config.toml
num_hidden_layers = 14
hidden_size = 160
num_attention_heads = 5
num_key_value_heads = 5
head_dim = 32
intermediate_size = 640
vocab_size = 1024
hidden_act = "tanh_gelu"
norm = "layernorm"
norm_place = "pre"
norm_eps = 1e-05
positions = "learned"
qk_norm = false
attn_scale = 0.177
bias = "all"
tie_word_embeddings = true
parallel_block = false
init = "normal"
init_std_qkv = 0.0258
init_std_o = 0.00487
init_std_up = 0.0258
init_std_down = 0.00487
optimizer = "adamw"
learning_rate = 0.00287
beta1 = 0.9
beta2 = 0.99
weight_decay = 0.14
lr_head = 0.00798
max_grad_norm = 2.0
warmup_steps = 222
schedule = "cos"
final_lr_fraction = 0.03
batch_tokens = 65536
max_seq_len = 256
doc_mask = false
train_tokens = 229500000
max_steps = 3502
dataset = "wikipedia_en"
Each number is 128 + 24 x the weight over its row's rms, rounded and kept within 0 to 255. Layers, rows and columns count from 0. Numbers have three digits each. The size before them is the row's rms in percent of the matrix's.

# up: layer 10 MLP up, 640x160, rms 0.0897, rows 356-398, columns 0-159
# down: layer 10 MLP down (transposed), 640x160, rms 0.0776, rows 356-397, columns 0-159
up356 123:121103164125139153129123104104186128132141104139098125118123104135155144118111114122133096163113111137159129116079131099147135168112122105127114143123105170189119106153099118117144145132143156154144094137174049126110110107090138134139112152121171155084089104148108130123126132138112095126126093135096163133098108112138178092148119093129121095123119088152137130129164129181162123081118143152147152076129140134149144115134130133154152123100136104104106177116127117135133145134183130
down356 123:112097144115154130113149105162166098144126094152173120174170137127120092137140133135129155117124105139144122150104111153149192124101147173149163128080127113121143132080100115132119104093121141090145116127116102150115141101165140128166118138126137125145179132128126128115132162104176110117108160123130134103143133144088110146104112163128115132081134111139120110131156165080139162092132143104161134130153131149076065073078147127104122139140092149147146127092096135120127143125119113
up357 086:088142126146137145161150120128124120121106149096126120123129118129116154108070085100146155091140118124146082150111108104103117126176160131114117128138116133129102136146129079166094056150194117160114149160129130142112112129151116124124105138139163088128129151142088141101121100122127127175094113128153122107124140152112187149137130111158103155077159103093121164142125127135121164077133125096145130140147147122158110128157103127140176161136166144118097120156149159162141120099119142
down357 082:098117157137130086116141255125138153157143113132105118147124133116109102110144085148101138129096146088098145133128134160165119130118131116138124132128148136122128105137107168132133128119133159155121138119152123103120146114122097135109126117116110134123130113106077157157122159134131121109124119117137149114091159074113093118128109143107109150162078121117190073142157108117127146147121121164137127139137123110128192140144120168120101135161094113161101140116098095165116150116127157
up358 110:145123158120169075133130115125103121129150141151092127142147109122156152154083115130124108128121135162147118115161123092149117118099108130104157086127149113142097132116118161162164119102123118123136104116133111136146119122133150117096122162100125130104089132141085134112146135162104151127115102158146201109129145126123147132165174121115175126154142114157150103139120154133158123121113075191108117125165128173071108081163129106156084117115127109133125130113141049144109135144110147
down358 108:112144162120104135130129121108144138153133133191165120064137145128085096084123144105143115124092125138126128120110143123099120136146135129117114106126152102132109142151157178101137125108080136130133182149145162162128170111103154128144125074138110107139127133113119138066112126118124133111127135143098098121138093125111102142121113138187096132079119114105157143158180090150126115133121114121102176097101143108143149155140163173121154147110140150088120142140090144100123172132161157
up359 075:124124099128132114141096123152134112180141153086131107155187173159140165116146109138141095128153175104091141103122142119133124183140103127118125098151128126122160108126152158122080085123173151141118108128140112131106119114103119146121126138127126117147100136135139147161142154117119131121118146103088162100133117094087132153154144135158084097101101113126121160143117138131131139125121116060135169116135071124110108068178127136145133126108111085093133147139123087182145122160111139
down359 085:153122105166164125140142105145132145093101161148109169149134114124097072134122119159098147114130107144159120119159126128118123134127122148113112110143073135055115132112165130158107127111082154143145136155116141094119107088079100095127121164113166148123135122137078086145101127086141155124101095098150114157135156133155120131127150154121158133152098145145103107137145122127130103160150121153149134153120093144152164133102147133129119079108111135127096171106129148128082104156156185
up360 106:123154125150110146157183113097121088148099126150115119120134093122128160113130112149129132133128146168135111120142112135159146145104102164097132109101099101128131129129097116145119118098127129143136123119126078124101104048115154129110099133142132156111141144158090172115107147173126135093097142120160118093131106150114114105117190108103123128148174153096180133146124183130166197142166131134112164120110116131118104138138124147136132152102166082134091147165106103104122140121121148
down360 107:152116135152121094116142126113180167110091101118137110140208121127172154147128131126160094121108161109151075112130136136169153108138131114135125104136122119157164128169132163142140129128103139089162133136117167117093119093102121105169150126083163127127153129157144146121164133130173130108139100116151127175136105096139108058124085116105136144116123089120075139116124106122129122129193135097128110142139092144122139109126107125119151107109136142110124112131137158162103101098119102
up361 097:116147166146105127112119104080136111131110127162110097113164119102136117097091141119109107101153087153157113189136107096135128151136160129131165106149128132136103134144102119118129098136160121101082125127135149103153180114131151136168088123127166072135097158141139156119145146160152152118162133148131097142123177092160136159144127120132153104142101108110148093168111122161159161123143116127109154101098132127118114130118114136147106152107072119106073133136126159133143098081174142
down361 092:085112153169120164102127199102116109152158107156140115156124128147152144091132111113141158157156105144153124114086139133121139105148131099108088115117103133167130104115139135133114119151106141159145109112119165169081120075135111142118154106163134101134130133120126130164124153168137120114104173152141131136091107156070157114154072125092112138118131125150127149124127072093121104113125152116137129150138142132118153122136122080082107086137142111119135140145124096173090154163158128
up362 083:131087086129132145108120132127121078116143115145127088119187108139142110189088120138146124150104156097169101115120131122138147131152133096096144124137100100191133156150103106144165089127146130172152104122116127168113127101124142115100138158133138106120101174123134141083149155138100077089124113117130128124143188131143148158114158148118133154086107117115163093144177130113151128093134141131104148140096135129095108069149131122135147146109132130127111137143174124142086122109142109
down362 087:141128086160114104115166109151127125141095094117127151144101125179183085127141127075168159142151119151119146150109137086138156100161122106151137112118120148118134147092150144103138121090140163166129131103153153105130140106116125133139098103114185148147109109117110092150116110113115128119133160130160112114109121135140113147126169154138111071155133134115072123092112101106108152158103103158144119172151129077166125169128114113111116096145146119107095139148102160124090121169112144
up363 076:105111122116119125116165114128135124119152103145118153137115083122121131125157151113125119106110173115134123101159132125189108100172100130081131094120128131134117095160155136120128131176153122146159151153097136172121138114154103107097073117085137143099143129136103089131111106100133117122147124070105105133098134140111115138169116125163171143129149123102169134161107138138132097132149096114107138151129115133143152159133119113102167095146101075139141123144166084099123156154133210
down363 067:112111100167100141112119172123115139116109172122158119072177138124135134146150113088133101129163137121146152103119134180114095113129124088127132136124145121126113112099131121103132129137171120086114156115161134165111105168132166129138173110147145087141141137111150076106121162128106145173112145139146118168137106128130158130136127110157089115123113164125125101156157072125126113160131111146161122103127117163088095092122117185123080139099137118106137116124131111174138144145146072
up364 106:101173120117151153128107115140146085097128150083131067134102141120156100096098104179149123124159123167143126112085119152128117144147099164126142142153122160126160106148108129130129146144137083160127138128125100144129153123151136118099087167169117151099126120156102122162114121138114164130150131115143122075125164089187146185119082088153145135135107110093149120153116159123099165131133122130151164106107117129138098139130104132081122072112096155132136142120148118114132109117147145
down364 108:156139135154155135109147107113125143123113085132122137101136164177118127151099097086139129119132186113141153103132101089130160142089156101110129124139120121103107097092126126118122118150108174127090131111136115157128151170093107109119102117142170149160150133127146103107145102095121113138129163142136162082148141116109150140134042146155170152141150105124140100166114116110127064176145160119180141153157118106123149129139121102111130136116106120120157131110149064118130137114136139
up365 081:102143130116137118109119115164109137151166112119146117121110163188125134163125120125148136127132164101132053131111115146147103123175114138121149097160150137141095098136063127155111098133139137120118101128106131155092154146112142122118172128118140124119081138113111189114121166107112136144156121118102136128161142091122182121067171132145102107143122139108137160167123137136185155121126122119110107097121113123096131112138113136167162163070148087134134119171140122160128129153121126
down365 081:153134115121186133122147136141134132097111114114136146138127126172117094086106128152130135095108100157118164138157147080126129124123180143114132103123083129120158187117112114147130151148119158154123126129085146046153114129130059130174101131110137149122143115116117102157123121118154133123116101121135124142089132114143084153173083126129152107131094146078127139097113168129088141142118151134125117154118135152157134153143131097130102106162083117132127139126118092129112090145140181
up366 114:096148140116124164139156108065142114144108159122084112130094114111115123114123130101124120109127112120130139163111102082107150163117121131111115092088129141163134117128087110110125149129117138151103120131123127121155121127114163125087096131142150113121151138145109160146122098157133148234116107117126126130095184117136151125136096101149162117109159155130165121128111118133094098117166143158150194128111134125141124142141097153185139111135124116141125151087150113121182094105164118
down366 117:141133149122102116114106158152097124133130143139140146126139114133160148126151121156106080147148124128187128131150155085128120134093146151123111156161184149125086131121119127117136135092129125138105137182149088082119105158122092176110123137174164123116153127123183111128165154077123136110103157136144134133117101108129157143112105116163087142157169116124113110135107146144105089128113102056109134152087112128125155107150102142124136141123119140146165120148090124120072134092124093
up367 068:107124131102182121111109119161111130117124083096119114113151088149117121121130133155128093145133114117115170113153121155114142137119130134151127180106132108120124101086122148131121112138138104165093141092139151125161143135145096144127141111151152105065098159135113158091109125185121140129141113117197150133153146124141165071096112124110129140128182142144118124126177125128101139088120140152113126130113130138150111127136070121127139111164159104116119082177128098096186159119117094
down367 073:124133134153149099132139111180089093127119091142158168143104124169126139103170129129148162120095095170130138154108150131083113073155131117146087148084130157065111138145125142145150145123083107128119096149164135131138153152134134122128135129101118179127148129128137071121120122137149133130138091155110141124125144151171076115133117152128141145132070191148116093148131126123126102119106133140158142129093096129142123156097137156120153129136104154142134127114086112105080119145093109
up368 115:091142142116163102102156106131118089141163136086167099146110135152155109103076119145113135106136098128133131152092113119148119137152167149122131145135151191141138100102110100127133111110167080157117119094159095149163170106110151123101088143132112146068137161112102150121120118121118115122118133085112126139100166076181145093155116143152107125158139125091134154146129131124136124140128106126121142157116141156122126152130086139097154095114166125103128138117099160181135161129117093
down368 119:085100139123117119133136094147193156146089101116099166145108102112084094127131101141159149116126097121144094122134144118156167125129119150150128128112146143136133121101124104137139098124156115103137134144157107124119141133130128152132185126140128128127093165160142071128120129128177154101139154134119141147097126092148112112160157128127113154130155099098151155162054135133110143111159112119134141118139116144145161115133156136150095142062108111116087108085148157099097156145190110
up369 102:089114123131137118131094136103124118117115150127096164168136127123156138092125120146129129136164113131144116131130068116134124148122131156109167117135138181146094131157122135159162080141118127161175145135115156108109102069140145105116120179124178128155089158131118157114143145168131121104164167106143139118133138120094130096143117114123126058113106120102131146140161151132096138092096114107139106106113115122118089120131127128100132120112170087114115155101190099159074140138123163
down369 111:138133111134108110133156113132127138162159113141143115096079170133100150101129085155125101143131129134093120089123115164158095107089145109127141090131154094097167097112103125114139163119112161144117161121088147158142138163135106104086109133157115116149101144122105077144104131096105118128141098108088175115115159125124172128136155185091097148130152105129159120136143076127122145126125122133109153136132121138148129144090120136130147097141139116176168167124096148089165130179145151
up370 105:159145150121125120112141114120129141157156155146135114111143135083137108138092096136123125104084142145115107150105098119134172130158106144124150117127157093124169100115113147136140097102126124122148100120072101086082144162090164128133085124157129126161145153148110141126119146136118147144098117159185113106116100149140162134155168076164152132124101126114141165129138147122119163064171102145096154138076096132129092156134123153158147136131105126127126128181142077123158125112125140
down370 107:133102151113109105155105160147129105152103141115129141132116120124116141132129104122119109132137127137052178130143135174100150138105133115142147130120132167118092152118085095142168128120083123149127139129133157099125154168098126167108165090115119133155163115145082142165108111104134132108143090109100135179114144119100134147141127143136080142125136137130157092107119110083132132121117140091178162142155184125148141145136121144134124115143154134132109086065098129141121120122206141
up371 099:097131129123142106144167119128128098120137132128112111108127122125148105173128153152144136112145118139111151087135109116148136184150100104136121121133150143144160095092140070099160125100109142146159178153165101110164144119133109111127104150132144123145159053110113148120081141132109117092116112128159147083140145116117158185178118085147158147150122120126129116129105119134085152119134108103076120121092110127135114149108116116122132149096120123160166170173112119186161117113129152
down371 106:127110119096192131144157123127134152153161121170121113085099129156139132123116123092144097138121120106117119132159128113136133143122111141163129160113156116156089109122131146157120128131135117104119100119127131108156110146121090117128141134170103139107121089144066127134125113171131148116059116111149120123150053092131109130147095155108100157125071135149147111098102116104150135181108157187142125141118129114131113147148154104097135183150137125145078123137137125154182159129141126
up372 095:143127102072112110089111111174156122174144125097172098167121124134132115121119096111127155108116101118118108105096111114177106121107140102152121115126108171125179098084100131126125123141137133135076152187128107140145155154118103123088137119106142140097122106158125098111122103170109073139134097079112154152136146083139144152129112116100147144134128145106135150134148139163147111116155137160120131117177136169115150148137094187117165140117135100109129115149128118155152161153140137
down372 093:131147186122148136130116089120103122099110144138098140115173098125119147085130098165102102114136161120143171130123129165136178102133137160125148096155147098126125132158080118121124136117105117111156106065122106148106150119114111163138144184144158122144099115093140179127131144130146158168120107156106123117112144135114164103181099120136096178142141097132142110140116105112129123133152151119096117098099087137160083115128156167147105130130143138133133069136145095107117133151101105
up373 106:112084160124154105091102111089111141107147123127169098113140134130198102153094138132170110116152120139135114154099088095149133137159142129110143159131123171124131117122124118094104095146126133142094113153113107096152179138136125115084125109129127117136131158165124135146109130136117096158151155074130173097150140124140175155183126114174102118154099097131116138145127140150139151101123129147155109090158122144154109151100111126101154129069126099152071152162144132110122131139131113
down373 107:122081132107130106104142145150110149134138125142109124140106135153150137125115123122141145146152134143104119130144117077155104126120142155124137119127132114156136132121113134143116129116135118149115126148089137154158129145126162114137162000121152124125115142131147125144100098132118137157105176146119124108152080151118124132126129148146131132110153113124141143177112154148123127141104096160157050109131160191137154140136133081109115103108108122098122112124129119106128109183109113
up374 053:094143133130100133133168134149102048152162135156125137146119109093110128161133128111120166129149106128157142149186143135136123129114112097136110141116122143121101164113140105137149104117121126119091110133155121109099156129137200114147107134123126121140127138154109167131096142114129117107122115171141167135106148081115122143146168151168112120118075141117078123185120153107138146114126149106150174104136092136139123111121057167142145139132138114109108181125117118112119074096125109
down374 064:152165128131133158141121255138126160137129139123105141128143133136121127107128157102127127120116152135123116134119119114130119112107135138157130136114138115090111115132100126125131133144141127092110120124134150122152137124103088124128111054114105157145130108102138124109111134122146156125092148132100106127144149143123125113112122127099150157141133111132122110075126113080141114152134129126131128132126136127122129103094161113135113126149124137149174151126127112130151139120123122
up375 103:127092108116099113139180120144176123130165127142109114127112122128138146100115097127180164108137128165113137120143106112139137183180119108136124114075165170128165109143091155134150101137136153121107120135135068125098146135117147116128086119152149096099144119153148127103109096162131155137119098113147128083137124091148103128175135076121140156156127120119164109127111168102118118108151151144116152116093129153121148150122097130160149136157183144107098156144153107118154130089107090
down375 093:131078106118160095153111187099106138124092096115147121182119090128145137122097152097107091104108144108086121157126109140127126110125175117132115127150122124154139079097147128117164126106141154110168124127117154134124133125112147088125130084101150163120145117150124108143148113153114098127126097132140153157106129154105121106136162126152153116161162103119142140127109094066129165107091165125112132115143141146102140155158158162152169114123123183088143123128139107182154096127165121
up376 108:073147126094106189106173103126147132132125136125142135128143105143123121104091101124160120074104152136170137140120114066125130171142088113156119113148145131147139114103127095140126148107104129130093164117144094110105142138105135133136102142148165133065078114131117162103146137138069132123137118108141145120088132144140122138117120108133135104093138102119123123117142129164108171124153170168146137124100168111160134138127065164127166099143098118130138110136100139126159118100184122
down376 102:159153089129108145124150126145133140108151097110109129141106152167134164123111118088108135155121132140137131074134116139117159130144169100132161085172150120118148105139156111169135149115140137139133112106146131153111140124149123143136182142176113150131113107091142132124134054091115108162150115111132150105083144130092136133132129103143119108129132087113045132131064145138142152178133159104169148139102120128172121085108131127124128126149119124150120125131140102095108110128072149
up377 107:165130151127151140093160125094123115093154145124141142153117112099156117165122146162171150105135148191156082143154110128101127108160118105120156113127109093131093107165149103129118140113122148146104116117127172129144126129127128136151081144140162127149130103129119122081146117137095123129118123121160125130122144117144136143179123128163132117123079134145148137132101133142059158078153143150143133132143131142157101083131118110126118088085113081076094114133175129143151134072088149
down377 110:118091122166174103141129134142116173145123113140119122140171117118151126093116086123148146102102135107123168164118085137129152161128078101131164151114150123100087129151112130136101154101128049145150168095142146134107163117150142093178137145100111140114123106127090129124122114125118104122083147128152128142143132140103127133093122129090161151127156106137117156155166076163149124181126082121121123142101119116117130155140122117146085160104111128139122160066140146109135135125152147
up378 094:142114154123157174093149119118108107067165095120101126149125066112148176143164136137130110103131147168109093140151132103179141140108131121123121143152126096188139144151121124125149128154142111130111124160127143111125138122064120133105090135123166142152105111125111180102148132145135104130125119124124148080117173106140121163113117126142159114105155155152120097132087151144097116112122076142133143105160169161153119172114126159121101134108119108102121156113092115167142114143092125
down378 081:126131082112113126138077196099106132126112145107091127130163114131139104191142093168123115152156161118124115133112110144137126102162072153104129115118140204110127135129151144141185120151131118127126147073132118108104120124145127147159116109126150134156144122117150110167106169125136147109117134160108114142113094182133136132105071133122109133120134096105144119165127099103121140118104120143122128159097144142135130102108143119114127084164117143139092082137131146105099150118190119
up379 103:110096151124121124129102111073148118126124125134099113188125129093116163110141119145154120127112130166160104125162126145135161153107129147113147153092129138177119149109085106083149115086138121141150148140142112124160126118125156117120087134147156108118111146165142176100166078152141128136087102095136098168128105155170086136171122131121176115126085127150138129191136137123114113118132100120119123088107155091160100124137116123139141102142102098096123143105131168097131169104119149
down379 104:103133116121148140089150129145153115114146160135124107152126111132149112111119091183113144117119130073157113187127134083099089140112095119138130184136095155105156119147118141180110138136115084155149127148157126093111106134132108122131123137143099079102097124168132128100095127126139134167139118103114092100103182124111132156129139113106149122100122163133101163127140121153129148130118136131120146182116122145124100079134160149089114128149132143138148131125105177193127137171135082
up380 106:146137156112103114139123104104122131114129101119122156129150145123145115133122128170132142122171109121147078142135114083180139173133124145086168110088156159105095136070130125093147063077138108109163121139102118065130133128151159102129129112114132143132176147188138140092104143149155140147129119142147110139151123093151118100143157130130101103159131128125145144151154135131125164108145063145101142113088131126134111127170116127127140110130159130119106114091147140120120127102124192
down380 109:113112101127136112127157128100143089134114156133096143114148142111175116144110113169131135126116174170168169104129147142096152127184138150125140116120151115132131119133114070113091135145122129116104123098136149142122163134104151156117169132166139109115116147149076114086116092119149111145069109123156123159098149108129101175156133130124153092116105138108087133163131091116150104153133129097139087099129122131154142111066131108133131094123106136117085166127143114144129124121201136
up381 103:130110133134121191094162112137151113103108076105156147141135124136102099145085115134140157138178139158143133162071151171158125179131160121105123111155094098128103100113099082147129142139128118157097155109147089114076153099124127121077113120138205127134096146140128137105108134160122134132172127121152120125139158131121098114141129109167173099167143120123137121160133145152137133103144146120102181116149114115146166133147139140093114134114120119096087130121132130113124103123132112
down381 097:144167099121132126108098094128131175143156107122096118125134150160148140163093113113114150144126094141120134096119138138134105128151116116097120159137109118129072136135144134143092178090109135162108124098142099137119119157106132077085157195154107117107108138092171131132118118101177123185119119168118146108105127144123114117166094125116134101133164095091118148132131115149163155143122100146140158138120114160160109102112090122145110188128115135157148106109127115142156137103168089
up382 101:117149150125150159144103115109110113109152135115097157115101119087131098147104135183129109140107146112104101133096134149135113135141153117124173117168145119131118121124130146119135111108099135170112162109107127109138164145139160099131121104162135113151169157135107125139153143115127178147121161117186114126157139129141118162108103096128119094104093127148147167161094154136127132046160115175108142137143127147121138123099132147139129064110112066089128121103158088131139135124190137
down382 096:135111080152145155094142096131150135115130106145101159089140149151112124117128128185111162125119141141067127134109103174157160098136082128120125095124105150078136116111102095129135116162164126163136148092159134101094109121177133104137124149124124106136131124142143144129091122120134097136140126104070175104153107092128117088084149118105129149105134124134135138139158137111124104149119173107157124176078109102156139125140151138122147152167192167130142142118120148125153108109132133
up383 082:118117129120134125120145113120110108115145131106150129152114114121134168148088115139143108144105169199128112130115109178119132118143135136138147117112234112126151127132132140121144113142098154159105155110155151083139115134155102151127138133148105085120126128125121106093132120150082133155078137141216153113094114152159198165131114126140154167080132099107121133121114124134105141125107105106162136098129125127119157123122139128096125121117122140103145114141130126141130145085072134
down383 077:120142131120142118134096075134128172118074142153111124129145121123128174139153122123126145110141100103115144129146167127110147140090145141088112114104117143134099157136087141121115182119111086069129119183091100131108151116080123103127132171104098138137188125128119149143138101076142121119130126158162119126105144156135108112125153172118128157149168130159142138107117126139161120150152132145117164084116092144100102160124082129158107141160157132131149094102114147123078150121162137
up384 106:129128174114159161130139106137134091177150167148145114154116125150150118157130090114129161123136153140145122106113118102147142117142132123089139124123166138120120098112168137126134115105105104128087132153153135141112115144149121150132115132124132105135078118155098123083128138162101131131110112154166108155144162149156180074114107126133122109108106062170168164116124160139136119096112114176113145093120113122130145096105097166108126104100106133161110122164181106141193136137093097
down384 099:137143126107079122086123095091154138124125119135104094126131137135117127106145176100071137114133162124122127142156144155171101086183127124141121155121129122120130089127122068138084151168120113165134107176156101089127112113148137155129102116131059125162105159112098157145153129134133134123127137123142098135171110167138140123114105122147145143139152107163120154063112153163120140127095157125124119130152121151115148099095117143120122145148093099130127127160164130083169112132139161
up385 081:132162157103102174125124134138118121135101095098133133116104067113114130135102138176146132118174116187108115146129136144154112136105117140099126115103165155096125106126146203115129149089131153118109128110130142072149154149155112136102149103147136086042104086151119138091161089144098123124138124123177135133120097146129150080100153138105120135153165143154138120150134129143102146136157093128131129110124119127124135162118134164108169099144123122118118130135126124119172167122117129
down385 082:135164125123129090143166095141129189078155180116135149159120130128113110151126118128106110081129109145156131125122148123110117111140146137099107168159128149129133134162098118142076142129091122136118146141130121130151131129059112131167154189092115149110137141134133122134110113121156128120106136114128129147115137168174074121076055127134158130145098132133171149088136142149131099192144124172128069154115135113127125122108141124129107141136082138134129094131128122100118122126122109
up386 092:161106128092109177107121126144113135137165162123145123170150117117124117120085129127108155153103140162102108149118102103110139107123137119112112130127135117137164127152127118097119128114158116102131103145081099140151117126098114142128126152143168084089138091168123160154123123174116140163098083114133171144099153140082129117148172129126138130112104105138135116155123097187118112128133152149135167082079168131139162154185115124159139091107132107120122142111132136103083190130114106
down386 087:078168161137133116107153091109142141115141119125100144118111130135171135130127171122106136095096144117110122114144135130103122112135150128142141199128155137115097129120099114137152121131149145175135144129112149093106097128172135123109109134147180153172147128108159136078093116098130108131129125146128117110155118132075141123121135169142109119137126099097123147109097136124147070135105113118052088144136120103114123111131161132113133148109146135134199172142122147133125071123135188
up387 107:132129125092155164133115092112131119098141103112097118132155099144129152107128117158101159071158160127128119154148091110142123115102106105135144150153124212122149119123154148082158127088148127115099153171116124092142125116095140160111136144142109087074112157153102141085146155146164092118131142134123180091129114094086134106131140119122105115112134178136116128133124156166163161130161121145130150118101144159133139152119122140138111127131128107144107148143096126148164159066142121
down387 109:120096141139116127108140117133123128191134087117123133136173127139158124102158103165084133090093142135165078102133160105131151100123121098092152142136137167105107145130111138116128149170137101143137113106143147113140139094133134072132119148124135108134138081120130139115135097172141154130132066144184074143129165134105097148153116171130182089091084151130099137130136133185144130113123125133164128103122182114141125141125134141136107144140123117141133136117133111140142109123107067
up388 106:101103138100104109119121119129145124133159124121124093123153119077124096130138091157138132119149133145124128168136129073144113149135130134127108145145104165142189189167085121116115148145134150149157126163117136071138150099113099118122129129111113118140097073123113151144146138120132086153138096090111114129098121092147131168097155085127184105109151141166107110176114170123117123111165107185129154114155119140126084147104125143135139121127101154139109173109115114161155149113125108
down388 107:066134143110146117163119107138119170145135114105094145163120112139104127127120129091079106103105116153140151168131145099154153163166132130126157118120153147140120122089130122131141098122114176086108107135162147125155138123133094089130091082144124153154111155139114134100143101128147123114155123107151117116133136113138144083119100199122141148104173113129154165137117109128124150170091159105122146181133158140100143111102128095062108146108100102138143150136146089159137155156134118
up389 116:116136128088159109110117099103163123126123131083145127138132124115129070140163155145159127096161146141117115148097135154159129117124076155107137139135129157166102123130111130104153104113154078126122146140120122083115141071107177063120134141120126130134132115165114118137132130169110108104114129080101131139169141131117130093118170082152101160133076120112152108165150132162151116142126132118109146104081160104140132140141153155114149169120109069168153134129150136130114158115162127
down389 124:136106128132140147136164094152143105167124125169108101126089095128126150149188148135150172189145147124116135121097150145096121128118128120128128140118117113140149097137100117158119134100098174113176158126136130145125166080168110107107102116112082133154147154126109158130140099101137140141088104142126125104112151132155100183098088166103111121109126058150127131121117128134122124109133119145099130180123142122135121121181142069103132101131076138133157117148127099116131102120132098
up390 089:119122135110169119059146127146137114134114116120152126114163106157118114163115155148148144139109139140126135118141136142124154150101157100108126116132159116135175111100082124121199125120150131133110090144122146143089123146091167150114085154116156092126108139114145161124108115168108106111115124120194117083134168154154151092093160118124120157114132092121177121130145123126146119120120121109107121135107126155084118120148086140146115158105150159119118128220136102105110120100123105
down390 092:100179102122133087132129110159161118121131150131116112186131154109137147122141146095135139148128098130096151133108132117119114136155110135075124124123064104151102144127124128104154143104126115131137118128081159138126124128141145092169147146142079147153131175105142119101147140119173102124125166137121099131127184129136126118171148117106163119119130156110142065118138136108087106140152101091157143115124123111140101120076138158138148142123104102159144133186132116134049107114139160
up391 077:106132161127138161108089107105104111134144102137147117108189108144138108182118130126145101116131123104131132139088161150133149150123095110104142127120106163226140138117120095110123103129164119144081114133150143155130118131127156115130070138130121145126126171132123155136143143145109124113128091107100083149149128107147113113094117068132121143105120147153156095181144122136181178089165131138114137110116098127105158154113128156136109099124155099126131108086116122114171110131135129
down391 079:140143106189127143135109153141119142142105150151135192152133128146128130111105112145140135067143074149123125125142115112118092167131103157142109144167127113128130164132118094151102117118101161154153103126111157135148125139092141070163129155092157112105122143147143093125114134079163151148130132136096113144115132092123160136138148163114161148117116135133107099121126114115084139130117107110102070202110124149160118129110180088110107104113124106105117158124107138142096148131162106
up392 109:154087094087127159105125106110114110129134141122116127079140118140142074128080120134150150131187157145136149149161115129103124131132147131100188145120123145140120092084113123101130109143133095131117126176136100120137135149083100097115143129157129138115140142121114134108123081109131138174073131138112131102074140126105148125174106137182122141130113068110137169161125112140117166146178126134079161087132148130182119130159123138128145128139119141140115134160094114117138152138156126
down392 116:150169126169109106135092140143117105104118102104133141122138141104114126099106138083137116123122105087134181118088174117155145130110127165138165157193162150157095117143161080115123159139127143144101115138071102122143126146105138155131143128091098140150184116116137145113182146138103152100102118152131134148150151124129110155134164115139144172121149118149137106122105127124099124091140110093130140135158157100115115096142094098186151112119111130142104095126149108135125119078168124
up393 089:117134163103081163098153103131188111146156082119098148134123115107133112133152127111134148123127119121136173157130078096108109137107098096138112151156123128116133107124146180120083115144102130142104122195074146075130117114105113119112130148152180130122119124113104155137127134134120143141137112099162111155118133085119123148147142126125107117144096142083130117151123130154079101134174149183158175136157142139169127121158083092158099112159123143109130134142136137154148115104130124
down393 079:113140124113119123133134143105141096149091152126120101112128150120195119083140128089199146123154109150119092148128136115123136108112119101110111100140177080140090157136146109154106148117096122126148153139136094138113150130140114121122099085129128119142141140124121122093125165134126123103111151161122143131168166095158128061137115165175130125107164151143087144170153144122138133171135126117132124091100108128098098141136119191141091150093107132173138163100151137096144144143103127
up394 086:069121178099115095124115090127163109068118107097122112136142134098141122166101099140129134140107190187146143141114127160123125124136132103130132122095133069164106159154092106157133127145120119131127155136174116111122168117129102125125135131175150108096120135134137139085155143144117126133137107104113124178113140195164125061116129126129150125116086145145107115111149147144153132139107143139125169109115122107110132110142152178089164094130091101123117119124115135128121111118150146
down394 085:137194117151175132123110179120124167120132153122118169125115133148090142097133127104113133135115114154108117105128141087152120178153118136102129139126107163109147188093122123126135119139096136135176120151140118088148095122108072115115098116097119165135136142154115113143113133106184118117153113101136112133112125031118125155166093137126092118122135141121152117111101125096106157117136139149148129162117153148158147121119097080115138136114140090104120139105181105146127154144130129
up395 091:132136156140117168147152086153136098131131147104125110131123105158115096081112134115110143098120168104127156161089081123124160105091124127104150156138158151135084093175102134088123083157167117128177099142113068123137123151124156128144124129144149133110130158133071109145097106116157125173143131105124148124116124139155151086104119116158116145109116090137130129109143103158078121137111081117122131081140158149164133167132094152098137100135111134116133160136145133129158144118139087
down395 097:104126103123100164152122177150145127133126154151173126127107140172103120135136122130139115126115117101116133145113148132133111132146126124102104096119108077113140141116159142129147153086064148166151156118138131116145125122131130158110160041148112123143053091128130154129146088143109139114124100111110127136143146084132139112147109089156141102114109178100135121073149158103132115159167097148131127093128145116150122166113135183143153123125127100160108135139164139126150102157141092
up396 108:114125139136159112108127121076104086186087148107149086156198087151148116144139155141109171102118137114131143107124136116122161122120098116129129115117119121145115130135178097130149143101125144134120122120132103141133153110149158125115091157099173085119124131141106115093144132156086096106125121128134156157158121108138164154163192068138098088118124128145168110121113135144127114132149161102105124108084148141124087085138094122135150098116119141161124146184116120143146124124123106
down396 113:161167143132137061174098144105115149134161123109129158147125138107131150139119127124110079126131126116136071084138174172123115179115133122147123172136143111156125149141131143150167137143103096134152165122131106115154148132149089112120127124122075108145108129114120129124136139138092074129138103128140104161138142081120080154105097160126119127099140066093171131174154145131131100102130119125154110169129104134143119105123099144118139159130137107128151130091137167102097108135115167
up397 093:151136142138148130072160113129148132149162130129123118124144125127150097125147125157118096137097174132134089146111141155140152124171112126112132124134140110152089093119145113156136157129139116187119157121114172140088159127139180138113113136080121106099153148133099183107159138132110116158116145145154113081128180138133082135106157118136090126143124116131147087101119129127140132178155090138119124132127127151101143145131105142112180095074135127074081134091131141146113108101096086
down397 087:105098105143135110120150113185107134099127161092161094103112124095121109101118104128096134087147132172145110121148109136134083135119098137111176156134141167154163131118103160127154090128123135131095116116116123111163105117148111141106139130189127118117077098145136088156120131141183129124114121128140122153147129125098162175164112137102177086098122139122141125128090119128124134141136165113129105111143115119124171117153154104158113137163080099090133110170123134144163166164158109
up398 094:134148138120118190164127103123126118104134167083108071117116111151129135129141117147161147101153137118147141108138138118165129104100164126105172134146136126122158126132139134079172127131116148140129151189093135135173115145126156123117086140108126157142120104142102112123060151125092128127168113090144193108124137079110122154144111078152108079095162144143164104122126120117089121102114116140151112130135129168109122162113133132125108147115106096085154158144135119148152127101139124